From a checkpoint of a small transformer trained on Wikipedia.
Training: a variant of SOAP for these matrices, 140M tokens, 4261 steps.
Each number is 50 + 15 x the weight over its row's rms, rounded and kept within 0 to 99. Layers, rows and columns count from 0. The size before them is the row's rms in percent of the matrix's.

# layer 5 MLP up, 512x128, rms 0.262, rows 269-287, columns 0-127
098:35 67 56 74 64 51 47 52 61 46 77 60 48 38 56 52 56 32 54 45 57 47 52 40 29 37 57 57 38 66 35 37 74 64 41 39 72 65 49 75 55 57 40 67 29 41 56 49 67 53 43 74 52 60 51 58 50 64 42 64 35 49 70 46 03 40 35 60 42 43 65 61 17 63 41 46 26 35 45 76 60 60 55 25 78 77 50 38 65 29 60 41 34 60 60 31 32 37 57 82 47 59 61 43 49 42 63 34 38 50 76 33 52 63 83 61 45 12 37 55 29 55 54 52 76 42 28 66
089:34 50 76 57 59 66 39 18 62 54 48 41 22 49 24 45 51 35 59 56 45 29 44 34 69 42 40 50 40 46 75 43 26 38 56 22 78 56 44 61 57 28 25 40 70 28 74 71 40 57 49 33 24 62 48 61 32 72 36 46 72 59 66 44 59 58 87 64 48 39 51 52 42 73 22 52 36 58 53 36 65 65 36 59 35 53 49 40 58 55 61 58 57 32 53 61 36 46 56 50 48 66 78 51 30 52 31 79 56 74 42 69 59 60 47 22 43 48 46 54 50 40 71 67 75 19 61 65
107:42 53 49 20 36 69 57 77 45 72 68 58 52 47 37 15 46 67 61 46 33 92 52 50 72 71 58 45 78 56 44 37 56 52 53 43 67 52 37 63 37 32 62 47 45 44 23 56 58 68 53 55 29 29 57 30 56 49 43 55 68 55 65 43 55 52 66 50 70 73 55 75 50 41 52 36 62 23 50 58 62 78 68 53 32 62 44 51 61 15 50 44 48 41 33 44 41 41 51 58 38 57 57 36 62 76 49 54 68 48 60 74 37 30 62 83 53 28 99 76 54 30 38 51 53 50 47 52
104:47 31 44 56 50 45 51 44 24 50 19 39 42 42 34 44 35 50 51 62 48 33 70 31 70 34 55 36 54 34 55 32 56 52 23 49 41 77 49 76 76 23 38 86 53 47 39 43 35 15 42 55 43 46 39 43 45 55 44 36 42 23 67 62 42 16 45 57 74 82 61 61 32 42 46 59 68 58 33 53 45 54 66 42 72 14 53 48 54 67 62 50 76 65 61 40 70 37 89 63 59 53 53 41 51 30 51 67 73 64 40 73 49 30 57 52 45 36 45 40 30 81 46 51 59 50 50 51
099:54 48 67 46 38 50 48 43 44 45 50 56 75 53 58 34 30 41 65 76 37 62 55 53 63 35 38 47 54 46 41 48 50 57 46 67 90 64 26 47 56 32 65 64 31 34 65 47 51 46 44 56 38 48 55 45 50 50 61 48 35 46 20 56 45 51 54 76 67 87 28 43 70 30 61 35 33 61 38 22 36 25 63 41 50 53 45 18 43 59 65 36 71 94 41 82 74 45 63 30 54 46 52 63 49 72 41 23 42 38 32 47 46 86 55 62 40 51 13 47 57 67 61 66 37 39 52 43
100:53 71 50 76 38 53 59 53 41 64 46 63 54 56 39 32 40 58 81 77 61 36 60 56 35 42 56 29 47 37 66 57 55 15 54 60 27 50 41 56 35 61 44 66 13 61 49 69 57 40 73 43 46 67 78 71 58 85 57 54 60 47 44 42 51 79 44 45 65 35 28 45 30 61 54 49 49 68 50 46 51 58 51 51 61 82 39 71 45 42 76 40 32 08 58 27 54 50 44 47 62 77 20 45 47 53 19 42 41 45 54 16 54 51 64 60 81 62 61 29 48 49 57 63 57 59 53 49
096:74 46 55 64 58 59 30 15 41 63 52 60 46 45 36 38 21 77 56 41 33 70 69 50 25 27 41 23 31 36 60 56 23 54 48 52 60 33 56 49 35 25 46 48 42 52 49 52 54 60 71 24 42 42 71 32 37 49 46 45 68 38 18 18 38 51 10 43 56 40 57 72 48 45 48 58 40 59 42 45 74 55 43 62 47 38 30 55 52 49 63 32 49 49 38 34 68 43 51 30 60 26 40 64 38 53 53 74 56 20 51 39 37 45 52 52 52 70 41 39 26 50 70 64 41 64 66 95
102:31 67 51 34 58 27 49 21 24 50 46 58 52 79 66 59 28 69 33 70 57 46 42 57 33 32 37 46 55 33 60 51 74 70 70 43 44 66 58 56 49 34 47 67 26 32 53 49 56 56 34 34 50 64 58 39 59 54 47 60 64 55 75 31 49 78 49 43 64 38 51 52 44 38 62 43 44 40 56 42 21 58 11 35 43 68 56 62 39 27 42 13 29 42 56 84 62 57 50 80 32 70 53 43 51 77 22 19 40 52 50 65 30 35 41 45 42 60 24 64 36 41 42 68 60 48 64 52
094:42 99 64 69 65 69 54 68 50 48 62 31 22 74 82 61 55 56 34 40 82 44 68 77 36 44 62 65 37 45 67 63 23 43 46 65 65 51 47 36 42 51 48 37 54 23 55 46 48 63 36 54 75 65 55 51 49 71 69 67 63 75 57 63 51 48 42 64 33 52 39 27 38 46 50 70 43 34 38 51 61 62 64 51 58 56 23 60 56 52 35 63 63 64 54 39 52 66 26 39 56 48 34 52 46 61 78 40 40 31 44 59 58 21 68 54 54 43 66 85 56 56 45 81 39 24 38 45
108:68 45 57 64 36 56 40 58 68 22 46 38 48 82 68 44 41 67 38 38 52 49 44 40 64 31 44 56 74 37 72 65 44 32 68 59 52 39 40 41 50 20 74 38 39 59 61 73 85 46 24 52 61 70 61 41 54 59 48 40 51 55 48 43 37 32 28 42 47 45 47 60 38 08 65 76 38 46 48 52 75 19 67 40 30 63 23 72 23 39 55 51 55 32 48 34 36 61 40 45 74 56 36 61 68 41 30 42 64 38 50 57 35 74 58 40 62 46 82 41 67 45 42 50 32 28 47 32
096:47 49 50 43 75 40 86 48 48 54 48 39 56 38 47 54 77 46 76 63 61 68 58 75 48 73 55 59 54 38 43 45 43 51 28 87 52 48 46 33 61 38 48 44 59 25 57 51 35 62 41 45 57 44 36 80 56 57 72 91 51 54 36 45 64 28 41 54 37 36 55 35 66 26 48 55 37 60 21 57 55 72 46 51 49 62 43 54 22 55 73 48 34 26 76 31 78 50 30 52 51 39 67 45 40 80 54 45 51 65 72 45 30 63 35 64 48 27 47 71 39 36 47 95 44 45 63 46
111:77 60 57 35 40 50 64 45 60 37 95 45 34 52 56 49 54 33 47 09 47 49 60 80 42 43 34 40 56 54 57 61 41 55 69 47 49 46 54 61 43 60 38 25 42 54 45 42 53 29 51 31 39 27 30 51 59 60 38 55 60 48 36 40 43 52 46 73 49 48 61 49 99 62 65 16 35 53 60 36 45 34 67 65 41 35 57 61 70 49 42 29 39 33 68 53 17 42 67 50 51 64 41 72 15 65 54 19 50 59 55 66 41 62 47 47 67 65 44 42 49 59 84 62 48 59 38 62
094:47 39 37 84 75 37 45 61 63 38 60 66 48 46 31 53 47 45 69 56 24 59 39 51 22 70 71 79 49 65 64 36 65 47 06 69 79 18 52 48 58 33 30 33 70 56 49 53 51 36 49 13 55 52 28 46 57 40 58 59 39 57 42 52 74 64 61 56 63 29 75 42 52 56 43 31 60 40 50 65 33 56 62 63 58 54 48 33 37 67 69 78 56 48 53 40 62 36 69 79 75 46 47 56 58 35 43 67 42 30 47 77 30 35 47 49 50 61 31 59 56 54 42 30 58 24 57 48
093:47 69 54 61 55 73 49 59 57 37 72 68 43 73 38 44 49 37 42 67 44 70 18 54 44 65 73 45 55 61 20 49 73 41 43 56 18 54 65 61 52 32 34 62 68 57 40 62 22 50 49 33 45 35 17 58 55 64 19 33 14 67 49 54 74 54 40 62 28 33 68 70 26 35 54 38 43 84 58 22 52 44 36 49 55 74 40 31 42 47 65 60 62 19 62 29 58 64 53 37 56 50 50 51 60 45 68 58 44 32 43 30 69 68 29 64 47 61 69 49 48 54 59 38 52 34 62 49
099:46 56 51 47 44 42 33 42 24 63 54 32 18 48 36 67 49 36 70 62 55 50 53 59 57 57 78 60 70 70 40 44 21 33 40 25 35 67 60 35 38 76 59 54 75 69 36 55 66 41 45 85 36 41 72 53 47 71 49 50 68 64 43 35 76 26 67 56 69 67 57 47 82 69 40 49 62 61 43 50 40 60 98 68 81 51 34 65 61 51 38 62 37 28 43 28 68 49 36 57 57 47 69 35 43 55 68 36 68 62 41 45 48 46 69 31 44 47 49 61 57 65 68 54 35 42 36 61
097:69 26 41 73 48 70 52 44 20 52 78 51 62 31 44 46 73 38 35 42 47 66 32 64 55 87 26 43 51 59 47 50 44 35 47 22 41 34 40 49 56 64 14 65 42 45 55 40 43 52 49 64 78 52 54 48 24 43 52 56 46 69 36 55 22 49 51 42 23 40 63 34 77 20 66 61 35 31 42 49 57 48 63 29 67 96 56 39 37 68 46 31 46 28 87 58 72 49 32 52 69 62 39 55 46 48 49 32 35 58 46 31 58 41 65 44 52 56 25 51 62 38 53 57 48 51 62 54
099:44 59 31 71 38 66 56 60 42 59 61 63 57 39 44 20 46 36 44 36 69 51 55 69 36 44 60 38 75 40 78 85 42 71 27 80 54 37 29 35 50 50 31 60 64 42 33 55 57 18 37 57 41 47 47 75 34 62 68 34 49 56 59 47 58 43 41 70 33 50 34 14 51 79 39 23 49 49 24 58 31 62 44 37 52 52 48 55 44 50 67 48 51 51 24 26 42 26 25 55 42 37 42 50 37 35 47 49 39 49 63 56 46 70 77 20 50 41 48 27 41 19 48 60 52 81 62 49
112:27 64 43 90 73 96 50 53 42 38 61 35 46 58 44 53 45 37 72 55 50 42 18 41 38 54 51 28 45 47 53 66 47 74 61 58 21 55 42 47 48 65 82 27 38 72 82 50 25 54 60 65 34 36 54 49 63 64 71 52 60 50 49 47 46 58 28 64 33 62 38 50 56 54 63 65 45 59 50 39 46 57 47 40 69 36 70 72 34 48 26 63 56 73 33 34 44 43 35 28 64 36 68 60 57 57 36 44 32 40 39 43 47 40 65 31 73 70 50 26 87 48 60 44 24 33 45 48
102:55 60 56 42 47 52 60 36 59 41 40 35 66 46 31 47 32 49 60 39 37 18 45 63 44 68 07 78 50 60 76 57 57 46 18 42 41 61 50 27 26 64 48 41 41 57 44 65 52 36 68 54 36 68 43 67 48 51 41 65 48 76 62 68 53 28 76 82 14 46 57 25 56 38 50 58 58 53 74 46 69 46 47 55 66 68 10 38 62 31 78 45 79 52 41 63 61 48 45 52 76 46 46 50 51 68 65 34 65 56 39 52 53 74 53 74 43 69 33 33 41 51 62 53 56 54 43 25
# layer 5 MLP down (transposed), 512x128, rms 0.236, rows 269-286, columns 0-127
100:61 32 39 43 47 58 24 43 50 37 32 36 55 47 51 64 61 42 77 40 32 41 89 59 47 32 75 45 59 32 59 57 48 64 19 54 42 47 37 49 52 54 37 63 14 43 58 80 30 83 68 47 57 44 39 50 49 36 44 82 60 40 61 52 40 55 29 61 48 40 41 54 66 54 51 17 48 66 41 45 60 32 71 43 54 28 63 65 64 45 57 49 42 77 70 37 51 42 48 52 39 64 52 87 15 64 43 34 28 38 62 47 68 62 55 60 76 70 19 44 37 42 50 76 37 51 55 36
099:61 22 47 61 54 32 45 62 40 55 36 45 53 36 44 53 49 38 42 51 40 37 37 08 49 62 45 51 62 29 75 66 67 35 49 69 63 38 00 87 52 48 42 73 58 28 41 48 90 45 30 45 70 31 64 19 60 59 46 60 49 52 45 67 40 77 47 54 44 56 58 81 33 43 52 51 52 51 50 27 36 42 34 50 60 39 43 42 37 60 54 46 45 50 35 27 46 55 50 49 40 39 57 58 70 15 23 59 35 19 48 28 41 63 57 65 64 52 34 45 42 59 56 74 53 66 33 49
100:44 66 36 42 42 50 52 70 52 69 43 38 52 21 65 09 45 29 38 39 42 59 53 60 55 26 51 46 36 49 36 26 89 10 67 39 67 39 37 52 46 41 87 52 41 18 46 37 29 55 23 53 55 42 61 61 31 55 63 14 76 31 52 64 58 54 63 25 55 59 89 51 46 40 54 47 60 71 57 48 42 48 68 70 55 54 29 59 64 49 53 55 49 73 47 24 47 42 70 57 56 48 59 48 60 40 34 56 42 56 27 44 45 61 43 30 66 47 60 36 47 26 45 47 72 47 68 55
098:36 62 38 75 55 44 67 52 22 46 56 38 38 54 80 35 44 43 64 42 55 76 61 61 47 34 48 55 50 45 35 71 68 55 83 35 60 47 66 47 54 57 32 54 42 33 86 42 30 63 43 81 50 42 50 42 28 49 47 82 48 42 43 74 52 67 70 64 56 32 48 48 33 47 31 37 52 34 57 25 39 54 51 24 34 33 42 63 48 37 64 58 56 71 43 35 53 38 82 31 55 24 30 49 63 53 62 37 43 49 59 80 78 37 46 72 37 62 28 62 68 76 54 26 47 32 27 48
104:60 22 68 48 48 51 57 28 60 49 59 64 72 52 45 55 68 69 55 45 49 76 67 56 69 29 35 45 54 43 81 57 47 62 47 50 36 60 46 19 34 56 51 57 65 29 67 85 30 44 39 63 27 34 42 43 45 42 79 48 44 46 42 47 46 65 55 78 36 49 52 32 55 13 42 27 58 59 38 80 43 44 67 53 58 55 58 33 42 45 60 36 70 33 44 51 64 36 47 39 58 48 67 28 72 45 28 41 41 51 94 40 74 52 51 36 31 52 47 47 64 72 88 54 18 49 56 46
099:93 66 53 58 33 77 60 41 72 47 65 62 29 67 32 39 52 53 43 38 45 39 74 57 45 48 54 63 66 53 35 51 43 14 54 51 21 43 29 56 27 43 39 40 63 58 61 72 59 75 36 58 58 51 39 49 48 72 50 55 59 46 43 42 41 53 29 51 41 47 10 35 46 38 40 53 71 19 43 45 76 55 37 07 58 32 57 48 51 37 61 72 52 51 85 28 59 39 53 49 56 42 50 38 54 44 77 57 55 51 63 50 50 26 43 54 43 65 32 46 25 25 60 13 53 39 50 65
100:72 49 51 48 45 31 45 51 07 41 43 79 33 40 33 46 64 61 52 27 60 30 55 54 66 53 51 46 27 55 73 61 71 53 56 62 64 45 36 37 69 49 54 55 28 41 53 47 45 42 37 33 30 79 61 39 35 33 52 42 57 43 55 51 45 30 37 41 55 56 47 49 54 21 29 31 83 52 45 57 61 17 73 32 39 53 70 50 52 43 79 42 32 52 39 66 60 37 57 46 34 55 49 62 33 72 64 37 28 55 28 73 65 73 54 64 51 60 47 21 54 13 65 85 56 62 47 62
101:51 33 36 50 46 47 58 87 63 46 33 55 43 51 61 28 42 25 46 36 26 54 42 62 67 63 66 57 65 23 39 74 40 71 61 45 35 65 62 68 64 54 64 48 85 70 63 36 38 55 53 52 49 57 57 63 73 19 54 42 42 41 69 58 32 63 59 20 49 35 46 49 54 37 51 36 62 46 77 74 51 10 61 68 66 38 47 73 44 64 31 54 57 61 34 50 48 55 71 48 40 40 50 45 41 36 58 77 71 55 52 44 66 80 32 64 57 36 70 43 23 76 57 22 35 41 39 55
099:60 55 38 55 57 50 81 35 65 80 40 44 50 56 64 56 61 10 52 45 42 66 49 58 63 51 12 48 71 31 43 35 59 51 31 58 39 47 39 39 45 56 54 29 51 55 36 38 38 40 59 61 42 48 69 38 28 43 68 19 46 64 16 44 61 18 57 56 46 63 58 62 54 80 59 39 39 20 72 12 41 51 46 59 56 13 44 49 40 46 40 19 27 67 63 62 67 65 23 59 42 53 33 60 58 41 63 37 74 41 67 69 44 66 32 63 49 64 65 49 60 57 45 61 61 45 58 53
109:52 48 48 55 53 38 33 60 33 72 30 60 08 34 34 45 66 61 47 51 73 44 46 45 31 32 34 51 39 38 55 65 36 42 46 29 43 65 44 34 69 58 70 65 46 53 75 96 48 51 58 48 40 62 59 48 32 54 29 51 39 38 47 66 27 67 61 38 45 57 79 41 41 50 64 30 28 26 35 69 46 27 52 48 45 67 41 76 29 59 24 36 50 53 28 39 58 40 60 46 11 54 65 39 49 56 61 69 42 49 47 42 46 34 26 77 58 40 68 40 82 70 71 50 39 49 65 63
097:66 41 63 07 75 38 73 49 58 63 42 36 51 46 69 55 56 69 72 31 38 42 46 59 47 56 55 38 54 66 56 56 64 54 51 33 26 43 42 26 44 59 39 48 33 44 60 50 56 50 70 23 52 75 70 35 34 42 50 67 60 34 23 54 35 62 48 41 58 33 44 47 40 61 13 60 83 39 19 63 57 55 56 40 46 21 51 32 43 35 58 45 63 46 63 55 63 87 65 58 55 41 40 58 47 45 43 72 52 14 38 49 43 50 82 50 32 74 90 53 55 39 65 45 62 43 69 52
100:47 56 65 53 58 47 52 36 64 58 39 23 58 36 63 54 51 38 52 30 14 56 48 49 18 39 46 55 58 47 44 47 65 39 42 29 43 69 86 64 55 50 64 53 36 20 24 55 34 41 70 11 37 65 20 75 42 45 64 35 62 49 55 48 73 56 64 31 84 55 56 44 43 51 67 65 65 64 64 49 52 46 39 61 56 64 00 61 40 30 35 40 29 36 40 37 54 41 44 59 30 28 54 71 55 45 52 53 58 50 51 42 47 48 44 58 61 83 53 37 69 42 53 38 64 64 53 20
098:64 32 33 58 42 46 40 70 30 40 78 42 55 36 52 42 50 56 76 60 94 51 48 50 71 20 49 65 52 46 60 48 51 39 52 50 50 46 47 56 44 51 46 35 44 55 47 59 78 73 42 41 21 50 69 29 45 71 55 41 43 34 54 53 41 63 51 58 56 49 42 47 50 29 44 50 20 52 70 38 47 27 56 17 41 66 14 53 51 58 56 55 59 52 06 56 76 57 61 45 61 58 61 32 46 73 77 75 53 64 65 38 62 41 48 47 67 45 69 34 48 85 56 09 58 40 48 28
094:69 43 51 62 23 46 54 57 24 53 44 64 43 63 19 20 56 44 63 36 45 39 44 37 48 51 50 59 59 37 71 50 53 66 81 23 44 42 79 67 63 32 60 29 38 39 79 84 40 44 51 48 59 68 53 69 67 69 75 47 79 16 27 26 32 49 65 41 38 22 69 49 58 59 38 43 41 34 44 69 35 58 71 58 48 39 67 70 43 67 56 79 61 41 48 72 40 35 46 46 41 66 60 61 71 28 50 54 59 31 46 51 68 39 66 40 46 52 46 58 52 58 50 67 81 46 56 47
100:34 38 48 36 39 55 50 66 54 64 23 31 76 31 46 43 54 43 35 58 56 58 37 51 46 51 51 91 42 51 51 51 50 63 50 42 60 68 53 44 33 51 50 45 37 47 76 57 57 51 44 22 61 64 48 38 61 76 33 29 62 55 45 57 80 54 35 84 28 33 45 47 25 24 32 52 56 43 38 36 77 48 77 19 27 28 65 44 51 47 51 30 15 49 61 30 54 31 46 65 56 57 45 18 30 56 79 44 55 49 69 74 44 40 30 38 60 41 68 36 33 50 52 52 54 83 49 47
098:36 55 36 69 38 61 35 66 82 05 41 50 54 40 57 55 71 24 56 30 52 05 54 43 51 55 79 56 48 54 38 48 41 37 65 68 50 61 70 51 46 49 54 47 41 35 65 60 51 52 78 41 41 49 45 57 49 07 40 41 38 46 18 63 47 48 66 77 25 45 54 46 36 26 50 49 39 08 59 45 58 49 61 80 65 52 41 47 47 48 19 51 55 67 61 31 53 55 62 77 49 44 49 51 35 42 48 54 64 36 57 58 73 50 63 29 50 64 50 32 16 53 49 59 56 45 54 27
102:19 70 70 57 74 49 53 54 42 19 75 61 32 48 23 53 42 40 84 64 51 64 35 55 39 59 33 46 51 57 37 55 62 59 71 28 38 68 42 67 42 38 80 60 26 40 56 35 57 57 49 61 62 54 47 22 37 42 27 44 59 69 50 63 63 69 49 62 49 42 57 74 64 44 58 63 54 42 50 25 49 42 50 46 61 76 47 56 51 56 49 78 57 29 47 42 29 57 64 54 66 53 31 41 46 67 41 34 64 68 39 32 25 15 72 14 41 35 33 76 63 50 48 37 31 46 58 26
102:63 57 37 63 46 40 63 32 56 35 33 45 61 78 50 80 46 78 39 35 65 45 52 73 50 58 41 33 60 62 46 44 27 35 47 32 59 65 45 40 53 37 39 62 61 38 60 49 72 94 73 60 55 44 64 57 45 59 83 21 39 54 67 43 44 56 55 54 50 67 31 65 34 43 29 66 66 57 63 58 53 73 58 51 51 62 55 37 99 46 68 52 63 11 52 61 57 39 86 57 56 41 41 64 49 48 49 63 44 40 58 40 51 25 55 52 71 61 41 71 73 53 49 66 53 43 35 74
# layer 5 MLP gate, 512x128, rms 0.268, rows 270-287, columns 0-127
092:33 55 65 47 51 33 34 60 21 50 42 50 62 50 65 25 58 59 63 38 38 53 57 53 50 37 40 64 49 52 56 68 28 67 58 54 84 36 32 45 52 78 79 46 63 63 46 85 66 22 38 34 51 46 70 45 40 35 34 68 19 39 15 60 49 46 52 52 65 63 44 49 20 48 58 24 48 64 51 30 67 74 76 63 66 33 54 72 37 57 47 48 15 16 46 54 65 57 36 51 54 13 56 40 70 23 58 42 52 40 53 39 29 61 41 37 51 54 45 48 52 45 46 49 27 58 39 59
103:64 39 36 22 40 38 68 85 45 63 62 53 56 42 33 14 21 71 42 85 41 55 56 52 60 56 62 57 65 16 43 78 34 54 51 65 74 44 51 21 45 66 67 34 27 44 22 54 66 24 43 44 68 62 46 61 60 50 56 75 46 58 76 50 38 53 73 66 45 45 63 74 59 43 56 56 54 35 42 51 72 57 32 58 65 58 65 41 20 44 56 46 36 44 46 61 54 44 52 60 36 75 49 47 45 60 64 39 60 36 49 58 41 65 69 63 50 62 61 75 50 31 40 49 52 65 89 34
100:39 44 46 34 62 48 68 52 29 37 45 74 60 74 62 56 40 73 54 54 66 59 63 43 53 99 29 63 49 41 42 60 60 31 26 49 14 64 31 55 42 37 53 48 69 61 48 59 48 58 68 40 26 46 41 32 84 36 50 55 63 54 31 39 40 14 60 45 68 44 63 47 60 59 54 27 58 67 58 42 21 54 57 64 71 56 47 20 72 29 36 22 36 29 33 70 44 36 39 31 45 58 49 35 49 57 39 28 59 54 37 62 22 58 57 51 60 44 40 40 48 66 38 54 58 69 35 71
093:41 47 24 42 61 59 85 54 75 81 42 52 38 58 47 73 37 31 19 47 35 75 35 42 52 60 55 46 69 08 63 71 41 34 34 32 25 66 46 56 45 58 46 52 70 60 44 57 27 55 47 60 40 41 46 40 56 71 42 49 64 24 58 49 33 41 32 62 35 43 68 38 47 48 59 50 64 69 79 33 68 46 34 45 51 54 62 75 43 54 26 49 63 29 45 53 46 58 51 71 54 88 75 56 79 30 37 50 54 38 60 19 64 28 50 63 52 58 56 52 44 37 50 28 53 44 74 49
102:52 64 44 43 35 13 56 50 40 63 37 53 46 45 69 52 49 48 57 88 67 46 47 52 41 60 50 15 64 42 35 48 64 63 63 53 57 60 33 43 53 48 67 27 54 48 55 45 54 65 45 36 46 68 72 58 78 50 46 41 45 74 29 47 54 57 50 33 62 37 37 48 29 39 48 55 26 57 46 53 37 71 49 51 61 62 46 56 32 40 75 33 43 00 38 44 41 55 58 53 53 57 36 67 37 53 26 45 59 52 53 32 58 27 36 20 58 38 66 79 36 46 77 93 81 52 24 37
105:56 48 48 47 74 43 52 25 51 68 50 38 60 38 37 71 54 49 21 74 48 73 79 59 48 27 62 27 46 62 22 69 56 37 57 51 46 65 31 57 64 56 28 57 58 34 62 50 45 67 50 24 46 39 44 46 30 54 35 74 65 32 25 59 31 41 48 55 52 48 42 69 42 33 44 39 36 55 89 49 44 51 61 57 55 37 74 36 28 74 41 56 54 35 07 29 37 45 51 44 46 45 75 61 56 66 35 54 35 46 49 68 56 41 50 35 53 57 20 31 45 36 76 61 40 76 76 76
104:81 42 39 66 42 45 48 54 55 48 14 71 54 21 32 43 59 49 50 56 42 36 65 83 54 43 72 59 47 50 28 47 26 44 57 64 40 48 48 53 51 92 41 57 59 60 39 69 47 22 68 60 37 29 47 58 50 45 62 60 39 62 56 70 84 21 60 60 47 05 48 43 47 38 52 49 68 57 74 54 54 60 76 66 69 50 22 38 60 43 68 65 58 67 30 59 49 55 32 76 51 30 31 42 62 50 56 57 53 69 25 55 68 43 52 26 47 38 44 50 64 63 60 60 30 43 29 35
100:66 43 51 54 39 43 74 36 54 47 47 38 50 20 39 47 67 58 71 42 41 87 67 80 21 46 49 25 46 64 15 49 45 55 36 32 46 40 44 37 39 58 63 36 50 33 62 68 53 49 56 32 55 29 43 60 38 28 81 32 24 64 45 51 61 35 49 54 56 37 54 69 50 23 44 36 31 65 64 47 38 74 53 75 38 40 71 51 55 65 68 57 41 48 59 18 77 62 63 68 22 39 70 46 61 66 47 24 36 74 45 58 42 35 21 54 38 60 48 41 60 53 62 65 65 40 62 64
104:53 59 68 55 58 36 57 46 40 73 38 66 64 43 35 62 43 36 70 56 49 77 47 81 48 38 65 53 15 48 82 66 44 39 31 34 57 37 73 25 39 70 57 57 52 59 48 59 29 38 45 61 46 61 48 46 39 23 52 61 47 58 42 38 74 31 41 55 51 27 67 57 43 61 39 20 66 87 60 31 48 54 74 65 57 41 75 62 60 27 39 45 43 53 41 49 73 31 77 39 28 78 50 31 33 38 58 52 46 50 53 38 84 58 37 52 30 72 36 54 41 60 73 27 60 63 44 39
094:27 47 34 59 36 52 58 49 51 55 49 57 11 40 68 57 49 61 41 43 56 28 04 45 57 54 40 54 48 49 58 40 40 48 47 42 34 35 38 52 40 57 60 29 40 64 57 63 53 48 66 38 76 47 44 27 32 49 69 17 52 42 57 46 28 44 73 59 35 37 43 46 78 32 28 63 62 66 69 39 66 67 51 53 40 33 63 39 81 48 51 61 52 41 08 38 54 82 56 50 63 55 50 74 45 31 72 43 44 55 48 35 65 61 62 77 36 59 38 33 80 52 58 29 55 42 84 26
105:68 34 46 38 36 44 52 46 45 32 87 60 39 44 56 21 54 59 23 60 43 49 63 30 37 60 70 22 47 32 79 56 55 46 30 42 48 35 40 63 10 65 36 73 60 56 25 55 70 41 40 36 49 59 52 57 78 50 72 52 24 63 62 70 64 78 43 28 46 58 72 64 46 34 29 39 42 59 69 46 44 52 41 55 52 38 55 51 64 47 35 32 24 73 35 42 53 35 42 37 37 60 59 62 35 15 47 45 49 47 23 53 50 56 66 79 49 50 56 80 42 50 39 56 57 23 34 62
094:62 48 73 54 55 22 49 66 50 30 26 42 60 46 58 54 64 61 46 41 44 48 65 60 17 83 41 43 42 45 48 17 55 52 33 61 60 39 60 60 59 32 49 73 17 77 16 41 49 36 44 49 29 42 55 47 37 55 37 36 42 57 34 52 57 72 43 77 72 51 58 65 44 39 34 64 81 50 32 51 25 47 38 64 70 59 44 46 51 36 60 51 81 42 60 00 35 45 66 58 31 40 46 68 32 41 40 37 29 49 64 70 43 66 56 70 54 57 64 75 56 49 47 57 50 65 62 54
092:43 66 48 36 59 46 39 45 36 59 54 56 53 43 37 33 51 74 39 35 42 57 60 59 71 63 76 64 54 57 57 35 74 60 65 75 33 49 68 51 46 65 66 63 24 65 54 59 31 88 33 35 42 89 69 55 49 54 62 47 66 11 15 40 70 54 29 32 55 35 35 36 28 67 42 40 19 34 41 53 47 38 46 44 31 58 72 23 49 65 58 51 41 26 67 60 45 39 72 56 39 36 51 54 53 37 71 51 55 38 61 37 47 35 53 50 72 40 49 47 70 54 66 64 34 75 23 57
103:49 51 48 45 38 33 69 70 57 78 28 68 51 27 68 40 47 72 64 45 53 99 51 63 51 37 48 51 46 55 45 53 40 65 51 48 52 69 30 33 82 38 19 65 43 69 62 33 28 81 38 54 60 56 55 66 56 48 38 47 37 47 53 48 65 43 59 68 47 61 76 43 30 52 57 26 42 37 41 59 57 46 58 33 34 63 74 45 44 37 73 29 59 31 91 36 44 61 54 53 58 54 19 69 48 46 54 36 62 62 73 44 49 83 30 43 60 43 50 36 62 21 35 51 49 56 65 41
097:47 68 60 79 60 25 36 26 53 40 60 68 31 72 72 21 84 64 56 51 40 53 45 61 64 49 44 42 53 59 50 64 57 68 35 54 57 65 48 48 31 72 46 78 67 55 29 24 63 38 42 39 58 42 59 65 20 59 49 50 28 41 85 40 49 51 36 38 35 46 39 37 48 55 51 52 56 73 97 58 52 55 60 60 54 35 76 72 32 42 39 29 59 32 50 69 55 45 50 46 66 56 55 73 74 56 50 62 56 55 23 50 61 54 41 53 53 56 27 37 80 65 49 14 38 57 53 61
103:38 47 56 37 50 39 70 41 40 39 42 65 71 35 47 54 41 31 52 62 43 58 27 43 57 50 33 97 53 48 61 40 44 72 78 52 66 60 76 65 47 72 53 70 49 42 55 47 54 33 50 51 44 35 50 66 48 26 34 61 55 67 47 49 09 24 51 52 52 59 69 57 49 58 34 58 44 60 40 38 85 36 59 68 66 48 40 71 66 37 45 59 79 14 58 59 56 40 62 61 28 64 51 52 88 44 40 84 25 50 58 52 69 72 62 55 33 72 55 24 50 41 32 42 58 69 47 45
106:78 55 36 55 39 55 73 63 60 42 53 46 66 43 43 39 20 46 46 40 60 33 17 45 52 53 42 37 62 45 68 41 57 44 50 61 67 54 59 06 42 84 57 38 39 52 65 69 51 56 45 44 39 32 26 38 44 30 56 46 50 51 38 58 42 39 48 39 42 62 58 43 37 32 70 55 68 38 29 48 32 51 19 39 57 36 44 55 61 37 63 50 60 24 53 58 24 45 42 50 47 57 60 74 46 69 34 39 65 48 29 14 68 46 37 63 62 75 31 48 78 88 61 31 63 11 63 58
112:46 63 46 36 22 56 27 64 59 51 66 44 50 50 66 82 51 20 28 36 48 61 61 38 38 73 56 34 10 47 55 50 31 39 65 57 26 31 48 46 69 51 49 73 49 66 68 43 46 73 48 43 48 48 40 26 50 44 65 23 36 32 36 62 40 41 37 53 86 47 68 83 44 50 54 52 34 28 28 40 34 44 41 59 39 46 53 48 45 41 26 40 32 57 50 57 48 79 70 19 47 77 42 64 43 49 31 40 21 56 42 60 59 41 39 40 38 27 61 50 55 74 38 43 55 70 53 81